Weights of a small transformer language model.
Size: 15 layers, 3 heads of 64, MLP 512 GELU.
Architecture: LayerNorm before each block, learned positions.
Training: a variant of SOAP for these matrices, 87M tokens, 2644 steps.
Each number is 500 + 25 x the weight over its row's rms, rounded and kept within 0 to 999. Layers, rows and columns count from 0. Numbers have three digits each. The size before them is the row's rms in percent of the matrix's.

# layer 3 attention key, 192x128, rms 0.0759, rows 52-63, columns 0-63
099:476526523531524504444527494528543490493504480507501473529472474487470460485503475515498471539492485493509513527537533479499489496518474521542507513533488496481491533468486444519495494468495492
126:495461480453507467563493542488484528511501569494478554499545519498507570481508495485528525485470495518503492513485484511505475507454508493465497507486499505515515488509504554514515480493496493
122:525461474463499528564490549495472534498496525508532523503513543513521575448476490495498515480481495517501492541515524494517498531492532494440519511486507504494490468477498536471518517512501547
122:514462491453507473543470540498462548526500539498497524514530520508513594465517497485513539500459510535497468527500504529516510507471540492460495523459511507507524482499516539501501485497502516
092:511478515470484511493535497498507523525476450502537476495441441524520438473486509512487463475509482483472506514487499472477491522533473503481534486513529492492482471494508474468480502517489538
123:492514507497505449535456483488498483478540550521485528493541546478510538524538517499502511514520514508506463456475489503478490508473503488491481483489503493490498506541478520466514466463515481
104:483543522528548524434527453513558464506486478537504465496482499502513431498468491508486469508514489463500511486519508495482478487500490495544508496519504485468537521483483466524508478472500484
126:482549501556519529459533469513545468480485477514527470508473495510495416522475485525494439523522472482497513492516505480474500497537484518528522488546505491497498509474499471531511504501493511
123:514430484453499500561494530485460549491496536513466531491537504492524573479507491481512525477490502520482502531500513512509480507452512477484525504464506524516503491501496536495514495502504537
128:501446476462500492546475530497455536487511542509485546484535507497512592487518500477518531489478485529499506533495487529487466497458504493479504508452519509505497476507513535494507485510504513
103:506463503462499503528521538500500522527484465469466484493476511497501510440484479514494512492501482479520493531527506472509517512474515509469527483508511490470518525487482528449515498534482517
109:498566492539519517482509490484509470493511481496514473523436514473492458478514455515478502499503525492501530505525532497497528507528504513528518515528488480466467509439467485493525489469498524
# layer 3 attention query, 192x128, rms 0.0734, rows 53-63, columns 0-63
116:493514485498544509476489509516517486485517535518502506479506516501525477526479553531466487571492510488502492467536482493501494471501507508514450446503504460508478496524478490481532510530521470
112:542496449485490485525500502490464541513538471464501513501510489514453526505537498475500508524467463485495468429491489453502515466529493484513490543462545479504513538470479503506530479516491505
104:546504503525513489531479512517497521481492508494523515481486497485491497506521541534478494502500513483447507472479472447532505484522476493528468489472512482525493524518527493515511536535496509
092:427495489506483515504507482495471508516516542483470503525502480482450505468536456488541528504469479498542485496461490505524514493487528441492497507473516514497537519481512512515538460463480532
123:520531471490492538487483526510496485487489474494483489472526449521501452491448521515486498502574527526506506514511500500455525487507535526515477500481494491495488490528494485504507566521504467
104:507510506502500526490441507506487513468496457513518503467489519531519518513485481533447468444550491485467529527506493472501476486488522539486475532532461490474487487463511495490506502514451492
117:540500489490518502467479509504507529477534427475518528488449469541486551471507460496497499472507474482465504505522508478508485502501507487496519540509489506516497497477515471510504497458448479
116:448515487477513468503511512495517459520521556490468520510517519484487488509492517471465463542473513507546484445488481514480517495473487536491458456532523494517495489472504501503499489543522505
126:450509511467518494498533504480508467507535546519465511489534521504517504532481520484494486550497525496554494467520490523491521502479491477533458458490485505516507475490494487483510499533543505
112:508499471494433496529496483500531506509496506524520540527490453476476477502513484481526491494479505512476486463480537526521501485493477482484515546475517520471456526489513472524490509479478551
101:535482476483494521468519478538529532524498498499501481472564520507523537523478522498496479535528474507530537533492522514486482478501533489470480503487531514471554452528498479483485564508519502
# layer 3 attention value, 192x128, rms 0.104, rows 0-9, columns 0-63
095:523453505463470537566541525502485471521528502510524492482504486466517494532457502520498518504468461507533521491500503463475543516554484511493455513508502529517488527470487504501486479507505462
090:524527479532449509553501479465507461498460455520523529495516470480481520507515493494471542453527511464518525490493494479544504481509563455507493488494496521461520498530549495514509484513479507
083:514481487465479506508555533510497466511532522429482517513505461486489494515467548473523536515486512509548531539514515515490480501527471473451512465508490529523509492508518528478530459474484485
103:529431442523459472506507474515477505557506495482479520484528464514477469508502565469513511492491509517500482481501484500518516517533517493452537516514483467484531490504471523507524525521499531
097:512528444522489472481504491482536490516469520477455481480456478516495506495515482461525515534538503512498492470516491554473506505549493472488555538514501514529469510506481519542488568517522517
082:511497466523518482520493486473479497513465513521484489447499525503523462503505461492489475501511496488472479459515547502474513533574506494493470493530476492518479530515496529525461553493518533
085:474517511479489532515497419493535496484497504481495488529477493488484501514512519497513499477541509527493459512497532477465505465495465479532501492458513510506476517522550472522518513540514484
099:501554514490521499437497500454499497486494512494493470497481530495483526462541490497464490498556512468517464540485504554527493492500468509512519478500486502496452471517549496531453498511500548
090:489495494507530485483485498483504514490479505517504487478501535530520515466521473513457480467540474460527485478482455525512509504459504561484446522521499541437518489498460480491480497500473520
083:477445509496530474490477502507455492511568489486530513516513517480479493495529536512465487531498503475537476525467498493510497475505501493466555457498495493517506449515551494505489465501533490
# layer 3 attention output (transposed), 192x128, rms 0.159, rows 0-9, columns 0-63
095:498493456563530464487507486493518497476483515494495523518463508537468523505528491507512496528515517505478477495485498495537482517467505497533537492483492490509504494537490495491489490524525520
089:503456504490577471509500523473490499517515521495471490467490496542505475488521490551521510507497525506501505504496483505466499516508469522531515496487523478516504484476532532474503549529448439
085:503517471509496489518432481512517475495484490504485517490481465518522501502514485527467482487501510518483499477463512487519477495461475529516521534477505540519525519492539466494481515514490499
107:471551531427490499481521498512543515526522518536488476491485510481515506538484474490535497518505462521549527496490516529470496512441493514542445491483477544545477484461504493470521486464534482
091:458468515470469529504518518523498546530474511527490511454488455470499466468483514479540533504468522504522514518479504487496522504480484472542444479494522528482501513525506495477540499492478446
076:472479507516449501516553526501524517513488492524519498507453510458472493501479491481541505541448522514496501511502477527512496554473521450546508503489509513489494481550458511471522474508492471
091:542469513579510482474437524508469489479466539500514518492504506511514514473511491500491523519487513458433539517469439476532490473521497499509534508564526464500507526535541513515498503535456456
099:487482483529475500515490509492491503491469484483508499491490451472527479502466502513473511484477511476500503481490434456504540521494488473519463485515547482501552526498515532500539502466468454
086:508529519511530522477557499505483496508505516476477502525521453489499504501483528479487508533481493521524489506542500495477533502538518496475449476480508449484482453487471509536486536491538494
085:524537464524490511495456491486549479514516499504511486524471508489503496520483466521435472489510486495464527497495465494495492528453476532546516499480503489541516543481499533506524512485485518